config.yaml
num_hidden_layers: 9
num_key_value_heads: 2
vocab_size: 32000
rope_theta: 10000.0
qk_norm: true
tie_word_embeddings: true
parallel_block: false
optimizer: "soap_variant"
learning_rate: 0.00644
beta1: 0.95
lr_head: 0.00751
decay_shape: "linear"
final_lr_fraction: 0.05
batch_tokens: [16384, 32768, 49152]
doc_mask: true
Each number is 500 + 25 x the weight over its row's rms, rounded and kept within 0 to 999. Layers, rows and columns count from 0. Numbers have three digits each. The size before them is the row's rms in percent of the matrix's.

# q: layer 2 attention query, 64x64, rms 0.2, rows 0-63, columns 0-63
# k: layer 2 attention key, 64x64, rms 0.18, rows 0-63, columns 0-63
# v: layer 2 attention value, 64x64, rms 0.222, rows 0-35, columns 0-63
# o: layer 2 attention output (transposed), 64x64, rms 0.187, rows 0-35, columns 0-63
q0 119:504501519467483520498514541500498477511505484460501510476479480487513480486544508457559449519516485508533499502515513549498489511498471457548454495485449534498519485490540514528492480515521476
k0 098:519457483502450527525483532489489522489499501526500532517455507475500483536541482490557512492544494499518512423482492494499477491473496491524503522494526502503484507495472516493537558533488519
q1 091:454460490506485484526514535515486488556454477483526496490540500474494507476464533492490456482474519495527521520527539498514468533542497476541473509505462535519499479486522495533501514487514479
k1 091:474482514505462515531501494513522528483542474508489542520480528469499539529532493483550525498537531514488520441524507524513477452501518522497516491476540480503520521489471525479529525480500538
q2 107:534556510487531513468510471432506487487498512524464496535506484517494490505473444521469522534499496492505476491470495514484531513464509527496504529523553451505467514502469525493516497502467485
k2 127:521519478472547461528480535469452481478470545546505486461520498499493519499467481530463532512467524474525498511504472502486513521486471472484484485511519508492493504538485500479486478527483558
q3 085:508537481503537484492466471450490475507486520522479522504541501496464481490477452491501512559481544479518484490491534517487540490523475494535503541517529492538472499472465539498514498515473488
k3 096:508524469504496440488494528476450498474513500539526535505516487506462517547500459517521480515502517487482496468491517531478513473477454469493495473501545512524489513531460488481470483536464504
q4 104:548520475500473509474469508534504457493477508512506480509495475544487498518499442511494464507563534545521497492534460470480471501503473491527516479490544515500554490505504503506478475493491482
k4 124:508527483538518498428511504489467504496498487526523553520506440514466503532495479543509478504532474486479490509521502538485516519473506458514480516518522510558470519527472508475509498514478495
q5 119:443495519463526495473494487467497509472514470498464509483509498518489501485485510498542565488549470474471450477478509505533533525522502526547499493479473491481513460484485512505488536475503525
k5 162:518479514465461493512459473495521511520483501521532453513477469463550497513504518516486493477490517551542507458492475483542457497490466519460548463509498490481510486511524470489472501504515495
q6 090:515504527483504568486500502530489559496477512508500517491487476516515524489498463484478490530587494490520478512541485482455502519508515514505489486517498463475519494466481514547537502505467499
k6 136:513450507504496539523509487516480476507472455492495449459484497507482510484440502538488525501482556511494468556492493482494490519514516489512465503492475494501515510478489494500542470471504561
q7 087:493533481539510470482570541491511488487534515481524490478559502481487493494508515506479494517505465507497490495487518506462507484473503481459526493489515482476496457552505452454454478499480510
k7 092:517454516517506504533526505518488516488513516461488485528509543536505496470484488551476497475524481532500507542542507491466474483520529514485470516454524476529502507495524524467558466514533490
q8 086:535526503489517466499475521505473522499505494484504537502445510481511527510522501488565514493545445481533516474495499552491512523502443498506482484482467515509520496509524492559484536500498508
k8 139:490502485511429475458483496497532510489538483513503557533482481464482509535529524470500477504478501506459486457504513520504485463488495509524534484491525506487489515436492484491467499530509462
q9 113:527481494493472490516471520522506499511457475487509507488478478486519508491521511467524463499506481500546500505516488523505465503533457462562481475494458553481536494504538495542510499535551513
k9 128:478518494502449502445516479515529528512527493477532556532517482494490493533514528457534477473526477511456501475520525527516497476494523516512526497470488462504503498473503481512452519499494448
q10 081:477533521553523494506531550482512520522466472496503493483571548468508476519505531484498501502487454495473516518484493507497492436482494491494509480536488497535490487467484464483481468492488512
k10 075:448508505518481488525494467494499519465544472489466522515545507470515503466515531473555502469550525502480559475518503483506489460510516506512484487488494516527544469496505486535486530510519494
q11 115:494475505520488485505538498476518511519515478507526547502546528440520511481495532503502502507444477458498518488464559545504503506494524506445530516501494476518479514487478466470522506534499492
k11 091:459476510510469530525530482502547494516542476460486483507492561485532491474532528462537504495494526486485535460491540487517487463532507527504491495495483509485550490470527486519516491492531489
q12 106:541529489509519514509492491477486465517487544511502511536512493513492469492486434481495476553506557498514483495506518516471520455508489463549507531515527499539484497482484539491551482503491488
k12 076:488511478517517442513490518490453491500503508541557503515512474503460511543485453518530457505491527484497489479499506508501520455469444468483511475504541526522489500513474505500465488512466484
q13 143:501491502506512526509530484505542539540553507510546518504518554465524522492522538476508481505459491451494516485484550520495497480487527517463517492481490476491455533500505472489534486523521485
k13 088:529493519516476555519492524527535489518502487455437482482485550522519485472488525469486557477550507492505489513478481503492493512535537519505507516492475493487510498486508501536529523473535534
q14 109:568485473496465530496452490520498501510463481523499516526508473484496488510536467539503509492499503491509493482488505506469490511512554532482566505526504465458524492504493500475540530540505470
k14 112:515541543443497509500513487449508462488513525496455465459466473488550456500492490515488517494480498534509499464515518523525520513467516460491481485474495514518540513530507466501491489474488518
q15 128:513490506494486471504488520448513519510489478510485507491474447451524510520472509523529535491458488466537537519484511497481497505502445515480501516506534513517496487526504479503496504576513442
k15 102:443499520489552495474491473479498471513509519479517482494523508502508517436504490458503465493485482475490448450524510533494503506475478541562503504478515472491516523498532540510511505493521511
q16 101:453540524536488442505546535485485516457496466482454494466512511473517500488505537507472540492483477517500529520518487490507504496462487482508470498510532525514482523525474461478455478492493494
k16 091:503486471461515510505560488505499532479523494500479513524563509542500521449504487497495507508499451478506514529482517497474489497465551538480489530482514455487476506483496534474553487496490490
q17 094:463495491516509460546542500487510508499528504493466482507438501519533500488497496480514484513450491505500535553482506453437516488501462487546474497516470508484493508524501455518479482490489507
k17 125:442489495463515471528493522488524486486511521503516504503568550481490505497441519534479514508476529511471477505479509469527516494534519468480518532542475485493507488466481516518517516541492477
q18 102:545485537508469461517484473503512474503445503484538536496494489517478470469523464497478443488495562500495508469540485489460483446499495480497539469519490482519505487477499500512511489498489510
k18 108:492488470441497524550500504496501516511467497500499487465474505508516528548461519537489523485453522540522480528469523507534514552504512530517459533476507526493489467493490528504489500488498460
q19 119:544515502489481511503522491510505511501510542516492504509534500484534514505525491477497485494548500503461508464500475524483495458440574514499519504468548480490479523532491478463497496553494470
k19 088:508516481481491566487494488474468534519516501464507494524469466540509492506491485489422521455526484509491482498501457545472511546492466498499486489491525487465495488527507524505482513456505498
q20 090:478558470503491545521542527501481510484529515493491536488498518500527488519502507501455484513476478490489528474499485495500510525462543487487436534489526485493492540534521505434506490497480469
k20 111:510500503485492499524527532545480514504473505502474455463525502550499491468482492482439505499496529527539490557533467459490494509522494481492507483493482522476517503500495522502506467443509549
q21 105:468527521547511470537560511484487524471481479457460499443495514499519495501529526508460512511494469469503524504502477482508511498442489499505452493514515509496500520532489463495480448501487506
k21 090:531456497497495510536535495526482517495466522510485500474550529517496481460497494500502529503481490532518494566469489453474478498500510557504497517493503486501527495455467547531521466491480516
q22 102:507495490508495478512498491475508508481488452485458524471468504470517513502529527543526509516473450501478509531440470487512479552471504522468460525530516500529517510516489493482477500562516496
k22 103:513485515467513480514563522503485502491465560501493422470503494517518482441507492459478509484496518537471519524478490489526499520508515486519479502476483519475471534526493485510460514492515506
q23 129:489470514461480528522515532497483503505467513474501484531435512539466482511488475510487495477504509502459452517488495470488499474498500513554464523484479477480493450454505519535496518472495536
k23 104:470477489485482506517449548475523515495489511522533501500510501495525519532485484528493527491502492505528510507537450476526464465495507494474539460524552510474523471511488501510442446517507513
q24 127:554543494497503491504532516476502524503523529537506513501523483470527520511491510498480519500493487479466499456506488539493501483462507493481523477470536494484437528553503500446474491535491455
k24 092:519514504498495534518455494523462492489490472476492492477474487576530502493500501481474482473455499515524533503515449481486468520474502529465503518467509464492514523519549542539482519497512503
q25 099:543516484478537515521530509517510525504550585492529509510487524494520502506488494469499473514517509503456509478484477538483501457480554499482495495472496499505500538542526494463505510543497508
k25 090:520511504527469520517513578511479507498470478470547476476506492487499533516463476485490488491514506519468454539522472505509505512526471457500528512505501515464483463487468508484462491455512468
q26 094:450426502502500521511499523502485511521502485494503473514494503525470516496464506491509518498481536503537496550491532473491541499554469526484489540488470525460521467465490512532540498484489523
k26 105:474489471539502488469444501458515498502505487486506546518502505483481488494497517540531494505464506452477469471510491477479488491526468517503486453573517463508533495477519518503525472535493509
q27 098:504466481533491507514494507514507485508499506477550557534512504496482476487459505509480468506427567509514546500521509510500525504511509483440531522514483515504505528517505498464537473494500490
k27 086:475517460462524471540511544495507516519494521499477483467515506488528473456499523506502490522440497493526479530509526461517541527519477510519454499509486515501498479477539561503521496496498459
q28 112:494476492481554546495533488494532503510580514487518483531458531504537476538523493512483499548465518486518509500484515514476501502513523514496493515438498507479498516518510469479541492468515497
k28 116:517523483538469511464510572470511471483522479498516510502514533474472497506522486526530500515522480471473484443516523500515507484449455490504525516531532510487524499456448490507477504510491501
q29 132:488453501509564543479484471535488499493515517455503488527465501515510504494489504495492480497544525530524468511497472525511493508514541543498494514506469486498509506525527511539569518493525548
k29 115:529487562500504525522509546495487518512511549504490468468464507476506489481478494494528508502530493492470526519513488501513522465495416494515502496459508539512499466479510465487465532518521476
q30 085:517538468515501527528487534462504511523525536518520530514473476484524504552478504510502496505444484444466524485529515514499525498508462489506516488488498487484446528534514488492479480509488439
k30 095:490535499485511486522439477517519478504504482529511494480551515490506470484510506457513481522446498498525500494542509463498508471467457484485559509492486493529541510482534529548476505517499483
q31 101:530509513524508460462461481541523526493500498499466495476548466477489488466507522494510499480478527517511541483539465502480514478530477467492520452550499545515517532517496510466487521524519486
k31 099:502531498469509492468494499470500501490517491483483519462489495500505520497477535512508468510441519483535478499443526523477535536523550499488459534490460467506502495536508468469544488504473467
v0 096:485488489496475511501517519481484507497476546520520492539459505477486546516461464500508503478469492506489485548514533516501511556537496534523519489517475479497501468466534543494553522547491502
o0 105:489542503505534503475503487566538529494559496472522504497504520536514515491511498503466523499516511479502484496541521488501524470523555510499495517463552482457505551485468493475475502489501483
v1 088:492527483501526543496553575485531495508502513525475510485484534484498515485491489486541519531496487487536461537498534493503510561492484476539503489504527490463490465508505513508485542474477508
o1 086:516503511481526484513537444513502464504482494480486505491533466453534491473511540484475513486502497479472506525499485476534500454517500513543481495521499518533497481472511560556472485523533478
v2 111:509504539522525461490523494529507509529480510450497497454525481490447475500477532488505503494497528480455508541525484495483514459513519491483537478484473516552543504482523498543491479478500539
o2 093:489485521478491504494512509476488475513497479515475452516490485499497517466552470485504472516559476498500438493448507461470484502457453517488481514474540469466513500506491518467510512539501497
v3 084:475457500507522519483506513566512511500517515490555503526507476467515464529508470502488475512469532518510518492477475538503504504488524523478500484461507536496505506555548494537527513453496468
o3 084:498531500489496515495498512490474503480490516533514525477530480481523524496528513496524534455502476495519499499547472531465489545469563530558470469489503500467459519496506537518499461502469510
v4 091:493538475523505539521522535480537468506545470449475530532457510516480528514520479453505510508489464518534502495490496510536551541503495474492459485488506493507518508514456481485484526509513506
o4 109:477508519507532483528537513486474474496525487484499473472483513514516523503494502504543540525475529488501544561509517502479522524508447522530451483512517525521527514521478470539482472466469524
v5 102:532495543489468512546531538465506506461499509535499488496481512511507517515476492491534557536452469484530507523454495485464516521494456521500489519503507499458466493524491494495461502544498504
o5 093:489486502499506518493477478502518478527542503447517542515470447537523479500472520508519482489497461490497509543468520489555522492489505496530470515510499481494502514428506499497523491486524441
v6 091:506485488486496491490524529511517541517463491531492483490501477492476535480464504527517477496504477507459432506473471497485524487483496431512500509514501503499499462487515524552438471538497477
o6 098:524453502484477520534503502509493466498524539493518440514519511486526510500484529477503501526520495524497517508498526491524486477469563501480491571504517535518501491505503546465505491537550481
v7 098:502513499503454520479501487487485510501524500562521482532494519474488455533506509536510461495514540530554485480504496512489505520487494554477493541530505515490492509506445482453487553512507512
o7 113:488494498529460469516478466462535505552466519476523501501518501499531506494486501521503524468442526460511529516541511512538499469517517489471533459516540504481487471461518487480528477483505513
v8 101:452497525508507518500547490460521492458526508472481502452527502511485516486503520501517503497477494483470472516496503516471490462495496495463469521460494497480521475479503471486456409510471495
o8 097:496500472495520494536489530466514482520508473553486538547520540525492481497482543486495480513523538481528487472515534509507493508479496495518486530500544521525454480518531566514505525520524514
v9 109:486494518511513492493463500473505510524517466472471512539424467453506491511504523540555520520523475519494485500523513552483531493485504508521446476466515500531539490469505498485507509500512487
o9 096:465511489509516511542542523500474482499467470508474482505532490512496510496507502492460491511451463469478503514504465518483490472477522449537480506504545529524528506511444474448501473505463497
v10 086:479497485482518517512482469491493504495505489502516601519466484519519504518513475452486521481507495479586502496546491503495477548505453497495507517516505501489502514510460477496493510474501510
o10 090:472461512516520511464498471482519518507499463503480514485504474532508477497512526521497488496442551471494517488482492518495509483492509515504495540528428480507499503516537493533552429512507488
v11 088:476508501408514471470522509429515473498480508485489501474497484504491518490487475486523520478523496520491527473490535492532491511491453506545503524515505461516510501466483512475482466488504542
o11 084:499456496514498502519504466523471555539516481513523517511501521478472568486514464503499465475484503532466494508500544518488495475524469487485513518458531522488497531523499515523531461488547485
v12 085:526458486485495485451522487527494546501477537501509509464542515482461467497475501490475496489528542506500491499542460485458484518531530486517573515489479487501521512489508510463479524475497489
o12 078:539454501476523527507523502475531471531507516512517477536491504492480539504528460490462507473507514519521483485520480473487481499527533507494531501511506440465498520487507504558521529548535532
v13 077:493548501507512502524550509487500497496500521489499553484486526500496520507453524492511552470505493449492500524514527531509555524509512579509505543493496527487515462539481497512516504500494515
o13 084:464563559498500483484491531472545496509485477477470471458512512536458496494520505473529519503519494528540465523528520494509500456514476476525505494538537515486513507487500494498533466514501515
v14 081:558501492533453506480511475524479497525496457542500465511529504459488448509512494496462515508521481508500566466502481470485485510540525522488489524520497516507527530525473501484471520471488498
o14 080:528465505504496478505428497460535467497495513498486528495484497486478532494466456518480465465505458489510556505516506520440527532527494520502491473486493469521496490454503512490469478486504500
v15 100:519502514480522527482579523485515507495508529498466537446518538500493513464499479490513525473475494459467533502541541472492524534493490514510489501531526449482522497475501507496485482504478474
o15 093:524470488501555437493463488525488473546481536480515475537512524497467505482502467490526483513530517491473451514526491497475540507535486494533487504534459528487512478501499522533501523517513508
v16 105:494480473472469498524505514472519484500473520497467512484499480466486576490466485484467529495504496488461499517474524455562511515504521493510459520480474516516532489476457518497495522552506516
o16 107:507526511505503470524474523491506503511518512486502459488420512508464488476508512529504526431503471488511519483472528513515519481509484500515491524471513548533460510543495468538488512494543486
v17 098:456465479528464498529515490491513553492485524481497493535487453504467507530471516532545483511506503496485502558488506478520536469509489483469463480454487526483501518483484459476509507525492536
o17 113:515502479478486496511472499493529524512507519508490537534500470474521500510482510492519485483467496454501538443447496532510512477470467514535475515489539479479454513540478492464512486553511464
v18 093:520520540529490535490474531491509477479509517495503473519466467447490501528535482490479481527499448535533530496462488476487489498434451469484486494519497474492470523503531515489512496523495473
o18 089:489470491518487510470514545529495502523495501514545534512515446526498505519439490495473495506495511507478557527531494471528504521505486521504533497476492532505496548557508524512462507492501451
v19 095:529513435459503484500455511535499491525500489517494484562463495525509441467513492470484486506532485514517476470487519525514521500515508461530507503518504561490466490473494507527508498492532500
o19 088:472461515507505483526509469517499479460510512510499481462460518510494490521531538518518544483501521527488532483513438504506483468476495463490495456508494504452534522519490477462458483463503529
v20 101:488497488482496545502545499478498495474472556500496497487543522542512470499467487494449511491459478522456479494467477464488473491495504497483518530519481439478493527481507515516498481544494462
o20 102:493499492495461490491448521521508492515531518485551530514510500517491492491519470533495477478560543531542467548518518472523465487557526526517496492520481512511517522528494515510535518487524507
v21 096:458466472436494492523501527454516480496486541493492517477523483534482508506472496520555487472475515510490494502453515489515514513503465501512527486436516505493492485499495473495475460475470545
o21 097:486511513491475499519497413505461558511536498497475542528483507484505529540509513461498485475551483507493490466496499515528507474498507501495465481495509529483471516543493535510525529519523515
v22 091:544547502533496523495501506509473497528502518504508538477522530460537466472506488471498537517524495489506518529538512547486480507499491526492539507506508518497559550522502485489546498449489479
o22 085:489498528502509468490481472496502506492480501492515514455534463546534492486513493503456489449536496522522466491515479470464529488491485503512543530535517467528540479504491489554496461547500505
v23 099:511536480523492486512479536524497487483505496464521478496550519497490500508493519533514495528514492515542482542471478532512519521545489476490529458468484533504489541545512459505509501441494544
o23 102:518528518498439487511531503496520520500442460510468531481473463451518500547494522495490514481508521506517530532472512491483523508467516497472488506525514462515501504519468517511511528532478442
v24 095:541580502514515505512523514506477497491513508514474490488505542519532491458479509518513511527502442477494481538443527516520503541498483524517509487525498518475451491525532502540516508482487491
o24 086:513532547503465479491499480546541469467494497472509488489497476516522441496512513433498483492509492520514477519528478476533492479471477466509518474545499518489532470497499499495463499480536461
v25 086:508493538491519541507533523503515508509490525526495480506481507476542496492492486518523533521499469534539531455499529490505540482472492530516471565514540496466544482543507509485527493527476473
o25 088:501467547519517516469471511479511491528508511509517519484534496451470531492480481491517513482557441472467522528545521519539484487478504479482494499537505532525516493478502509488491491463450510
v26 093:485474538526502490470465470510478532468516501482492469469529451473475484504505516500439479507494514492542533465534464451499498510523513480489521457492471484522510522525509502481487522458495472
o26 080:529527546527468495489493510486512444529476479494517535523468524461500529507473475489500481539453495467456506485485500510448479522489503526493523461484500450501479522507525458519494516485512498
v27 096:528548501552509485506487487505498460546490457462474520504477502475473470515492510516510529508460493469530493530488474519493477515483506494498464494511476522515473514493500516548491488472504581
o27 104:438488499465488496493504524506517476474487478475425481486548479523493528480521498512497480481490528526504472529498510486529525510493472469510463496470469533467483484482494477502438530516507512
v28 096:514499514464496456489530479478478497491541466467497451492531542530511502452488503507503543498531481531466495505489465551475510510560527513521489518524468523506500520481498485500458500482508525
o28 096:525477469487520500562486495503499497468487468502508547496440532508475515502520501449494494477431506528507472517516528466473477510472480511516499531487543496477525499480456503479479504486489493
v29 096:471504521495497508548582532507503501474523513483507505463511482510484450524524521506529502505481509461462506517511469492472533442495510510504511472431510478479511486514497475477495496480482500
o29 093:488541500498533556490485509483484489495534498462461501510522473487473479528525507532559482524535502512496474539481511511510487476548508498536503463474526465499526470513503521502519498531514555
v30 092:491543541542524512469514468527466535505519507465526485511502479493476456485506492540527466524491461531516498530497495533521479519520473540518518452484482478503528510508552492481520524476490499
o30 104:536490531487493512507529482511533492480505503501500537513520467479533492464530458511493446535474516499490437493525491548474504508434506517465522470515558497502474502500493481508503484499508486
v31 090:524505505482506525481572511488519501468521519505512537476513508550483462544499482452484457519446503513473518484465492509504492500484516548464528494494493470511470502492507484500451517513502472
o31 083:492524503508484517512500482491468473526531486484531479543479465513475475457528452498529474480527535514502494531481514520485505521549489505533448479503501453463484481475521520506515482465475539
q32 058:549572472489531504491493454471509467499504509536485483507479489514491470551518482533495553521528504501493513485485505477505499509487512501486513494540560470480490504555477493518499489484471489
k32 077:503492520566499483513496499496513544496535489470502574504486526450516543468484542464512497501462505486487497504514536522523473489490492544467488495466462494509522505479505519518513475531502509
q33 048:542496475528489488485508506487535472505502486509537515572539518526497528490466527483492513476541444503461489530491524509527511532528512496493502490523499481505434466474536505521514492505510513
k33 049:521496513505491497512504500524498553562471484486527548543513506467528523484478507483496493480446473469519507498473516507524493483511524511442501502504471497491464481470508527514566488500531478
q34 059:529494481485471497464503510525507498491484510493499464508450447539521493488487517519440533451533451540515500548478488501519498536509528512495511492488494496488507485515527453523477533469515500
k34 041:533474496452504539494458473488497474516453499473535453514535504540496491483489486492532488505478481461489484504501451479507499508478550484496509482500488484431474513486531513486526474522519481
q35 088:505533488520545497514470484502482494511502530509481562510539518494485509503489459496527468546488524453478517490526500510489525458500500497502495527508545506532468507490473561472543495538481485
k35 061:492519452534527460507502529483455486472539506538491527511513521502482509522485479512493495552511535529539525522505545528489495478522492483500483500491539539526513493534461543477480492522472482
q36 101:465482522526473486498544503480527520518514442492536496530500530460499510505534554474522508484498477514510481483452544513507489485517474516494480489513434476496476504468517479544513506519520513
k36 122:527508545499441511512491485512537544519469476493486514472466472478522508508491536486496524430508471499521491463487481480534480517504477526509513498528468472474488498493526480535492523461531527
q37 153:480493512485494532508551484504533543528518497511532486519508543469516490493518539451501490510472492466501493493494559528467516465509499497488505510459458473500466529483508460519546496505528471
k37 123:563490533494442548478485505533520527518487488498488504511441459518537483484492505510494510457542459518516496482481481504505486500490510494506525505511470515484502496504540483508525516465562497
q38 088:489475458535499491516509506532488519502507554493515541515509504491515508537493532497467491493440521499444550531529494509460496492497538514449518522473512479489504486496521452497488497544484494
k38 081:491502521496438520503474537474474487472462464505496484488478491476513512500511445526531514509530498491542481443509483520509474510507509481513487518487504501456523505515502554534510564516494477
q39 105:483536496530492457485533522440497475512505446487509485503491511484445489496500519521525534493507492509515508511440526481529507530517449497512475479561473502517496481515501502521470517471474511
k39 087:496504514448548522544518454513536483487499519500491492475515471472525475536541534484428469493453509516489474509508511476498506505483499517481469486487505483523509480472528509502461465513489476
q40 121:513520477469541521489492466502479481497465513499474470501477451489493443503514453567490513507457513466497517491478480482476522521498507506478522511507541503498537519530484468486481510482468457
k40 126:521499491452542535492480526489447447497490533507521455492511479557500508531464475519475507525523501511505521529507438516503516539505541499509495486505516537489479483529484509487482519522482505
q41 109:552522477521533497476479503498466465508485514497484510553514465516480486493476436543476497516483470473471517530489480524494536512494529504469516511515560513520495495533485505482504510493460464
k41 135:509488469465531505493467527499453443474480521518482457511525470526483472515500468507439497552522521523500496525515465521487516497497536477503507493484522545508487494521490535456478501502476503
q42 112:545522480504539486484459496527473468502473537496468509525510448534488496493458443529474483510503502473477516526519453516500531499501527493484508509503555516522498496533494532463507518490475479
k42 131:514492468508536479483483511505434458469489514504488464512513486524470500514500464527437491550516536531495502542505472534482503482507525492488495481468523540512502510533482533468481501507468513
q43 106:454506524528478506515551499474526532505531456503531505482506557448494495504542554460535513510493490494509486478483555505504481471504472497506489493509450485495488514470495477524510482512519504
k43 123:501496532500457522520501483496549545535489478504500537477482506464539494478496528478556509455461487465532499453490526475510498502497465507519500520529473474492501487464520482529531499501536490
q44 120:502481506511454485480508518515503496486466470496507452482467465511519503504495521519462531456510491544525501508491447491509474529497517514477512470482485495478552502536512440523455516455508510
k44 062:526492510430476559449490487497529490472470520474492468491467474534502487493532504523497519465520451491466476486517440495492502552474522499505501504515493478484502504495532475506509518482506501
q45 110:520501496524499493519537480497503526507522512494522487497521556467510511485518501501498468505415530478485512508506540513476481476497499507457511453455535486460496529520490455491511450512513487
k45 165:484510512510536550487512514487491505501506493495507524514522533504473483480516477479528492552492494430490518509522528525472552482512495476538463546508510500530470497476488525490548482523500449
q46 086:465477499498505476552498535526470505467528533492524524513507512462498567531504505482485513479464558531481472488551525507519491509522487516479498528491511518482552495501488512469470484489487525
k46 077:492471492519432533501480529496496522511456500511537552474479495503473467525489466523513499494493468504543516501504501489509486535478505472503517527529520493453463512484490524490517536497474437
q47 086:477510499479538535524468527472490532474583536516493505449483511505527495489507493496516523536504505479552479469512531516504491477499502502524485525485510537468533511521502517460493475461511511
k47 076:529501495551517443489477482502508497497491501507494561489539547522476496489480493474545475496509518502480508476519473470489489501497451512494530486516501458491524539470532505540482457542505495
q48 091:491494486513512517491533527464545461506530474506540551491556515489488479520454505533533492511480482476516529491493542498528513528464507467487520510529494524506537495489484480471467472475478468
k48 091:467502488494498421490503521519536462496545526509489496489500509497523509488544517485451498503510468503472483457523517477489522496447468527484515516524522494556515485452503520501514505531499514
q49 074:497499496489521476512481497434449517494512547522508455478519526501507522491501523499494508501483582485507492470474536497506499507510526499485474498483500475518467512552534486454504510483488547
k49 088:522505525480520490549481465512452529481473519507561510480500478466479488538505503491452488500486461516507497501500462483517477544491527502446490465490508498455494516481511521528456485487498473
q50 080:558540493479512537482504466475503496505532522509519444475498523533508466506530497507493486528529490453476517462460491509486488478453534506494507463488523491484459510535529461491500477493518497
k50 079:504506528505560483510522479510487504504520536475486438526493497510535504452493499473487489515477512538509477527509494521488496483541487524502483482465478538544515489495525492534467465452528539
q51 108:488504525484495524546494535516496497468501510486506485473508493464475505525503490473484532473512517503524469484575505498516497541508491484507523512497524539463555496501474515467448502433494485
k51 097:510467465490466524479544527520531493548503523515490499495489520539498468483493484523496492511448485545534495549476513490453513528492458488521492538530486510507478456472505475495529465500495487
q52 116:501494490497487539558521542491481523469554554515542516485481524482482517529524481487517529499486523482490490484547541499498495517488502500482514516451533512463502487521475481481451489469481485
k52 072:491465489490489494497483456518503491509449449515446458525514512505518482495470504488504477506521537516513525486475439480458497496488480495529489515504480487509512512458520545536558489498488527
q53 092:534499498505460527517530528513463504484489540498509502499474510477460564534528506496503543477528504505436491506529500495475499510493493521522514513483502499461473477497506487515433529548492508
k53 076:469448478487507528505477509459515480514460497460513477539519475522510497494443473505474483490478502515538462504467470497485488485564535472519491501504457480521532488487511522502535508502492532
q54 083:452541478503500470509488547491521480529487451520491503497494462521500453510455515495503534493509477505565503520492467491517512527522474498533488509540477511526527467481480498527500516456468499
k54 091:465505499450529523477509495492523457483585518518482489491478564522542479464523511531528495518496523505502487490515553471510492526480491512544465515520505492501528486488515512503507488493503493
q55 069:480478516473465455527494492505520483498489503497516498546506506517487558476488466502529464459486550509487462506518552482513501511505499531494502527466522465511501482472450499524541524529479474
k55 096:485513508479485511519505517474486538490514491519490461517464467480513535540496539513458562498511490500486509512499497516548484496485485483523466510537535532478449491522464552469500483491514533
q56 049:504468494542468503502522482485521494499489510491523512537497512482474515530551512500502476486510504512400518513505524462511483532496506505487490489496524470479488453496501515505436501537486462
k56 065:535495489457493483538509479503483517487450478473491457530501438445499534551506506516477506472462509501513514537469477519485510470547500484457489488467494495493472521504499482525488508511487498
q57 083:493503488546510477469515470501530479506488466471487524512542491469494484502484544502484462511457476537452540537453483524521489498488511512461514496560484503519515503490527520487482502548501500
k57 067:501529505506453483521503558480512503492459522489529544453496485488482504519519495498493505477462475497523494511523517522530521529523470531458498490502508501514468503508521490516458535559459456
q58 079:521495466466485556530531544467492522493547543556520528507500522506514519515487473502543503514515495471490477487509530498493501509463523502514510517437529491484476480514474482489460506495481473
k58 079:464496491463526460497426478479500466473502495512500476512520511513518488510488517483480509493545541513496516449487471455516492503497504516498496496526486475520535538464517528528543500543496536
q59 070:510480507513499525483528488557484482497531526465559537511484485480489541552528523502479506495494493516447516497504483508483502453474492511453520518504504504483502509473521478510488505575487516
k59 088:487478505572462525494537534517504497523445458488499502545522483513473548486460478466516475509507490502474468516500490507483509481547525483508550503492473500531516489499466519506512525486501504
q60 063:518482481482461505519511538471489473502468517514530501549527485495461544531497503491501540453536517505474466499531536477510502546509511479508515519526507491492480458475475499495440528493472497
k60 066:475477476411514534524510500503503474518518546495548448501484493502515476503500488519442482509469474521509487532474505457485491531501532485508487501498488490498519458472492489516528481467496502
q61 097:552488508458520532490469462487495516493519553522495452478510516544537503488507494490476474518538514458496491466498494511475491467471549505498505499466531483488469529513528476474529487512534503
k61 074:529512509529533468511488486507450545509497550491517471521491489507507519470474482484475518520464510531492493528492473525498471510541505519464512470472482534499507506514498493541470457466553539
q62 098:548504489520498536473526480531497499522459501510504500498516484490524440522503512497470502516507470487481552509502436507470509500469539463457528465489495491531461529525541474480499493497509497
k62 094:507496498483512502475524483546485459501499492491507485489522517508494486453509481484505447515525486494514495486500492512453528522496555525486520492459451508515553480489508452516519561455476515
q63 082:530511494495497511509472509520470515527434526518478454487540517479524511507464500488466483475493523477494521504545464523469506541487557496496532490447523489508487512532532477474494523478507497
k63 088:509500509438489522488488530480477488493518517503525478488479490515510453490507477530447516518508448544564461494509496496510485544516495486529444506524487535463492471475519514500502502478505507
v32 114:513497488498519482489470508480507484501544509478498514487518509480506494505491555510488508496475524499512561429499447499488472518476499513517461496481506500458497527544521509449497428508491489
o32 124:481480472498478492486476457536485545501466453526484484519472456530499493543474471499472444487498499516478515477458468488508500474496524508520492561473480506499511496523502526518513507542524483
v33 097:478481497522491512481519519482501486490446482483546511535459475503450521490477473476528490492504493545492421524494483537479496539508490491520525492476454491540482459513514504506487480503517495
o33 099:481514487534481484514565504505508489523546481530478502501533537460545503513513498482483502505491503549504508538499548486552457511468502550498460481491541498514513514516478496503508504469487520
v34 103:479548504500480524502520470517484533485495535509526511522454472484524514491485469507471515501532465486535533487520546470530552504462489506508442520457519511518503514518476460510483502489514472
o34 116:515545497518499465465500531480493498467488475471480568469475531511469512535498493477523512519513436489504535482504502520506496533479467518547461489510522521504508517504501533530492519526462497
v35 100:544478531481513522501493533506505529490481524536469511429480466477492485489517518531486506480480537515548512487506466481455486515472490484497480481509485461493470500501505548466465510533467490
o35 098:543493504500490512498534446522533487516487485487531481525506502510532433480512491462464477492498487496490509475475475513468523461476546526513514504534458479499502525492524455532527486521514465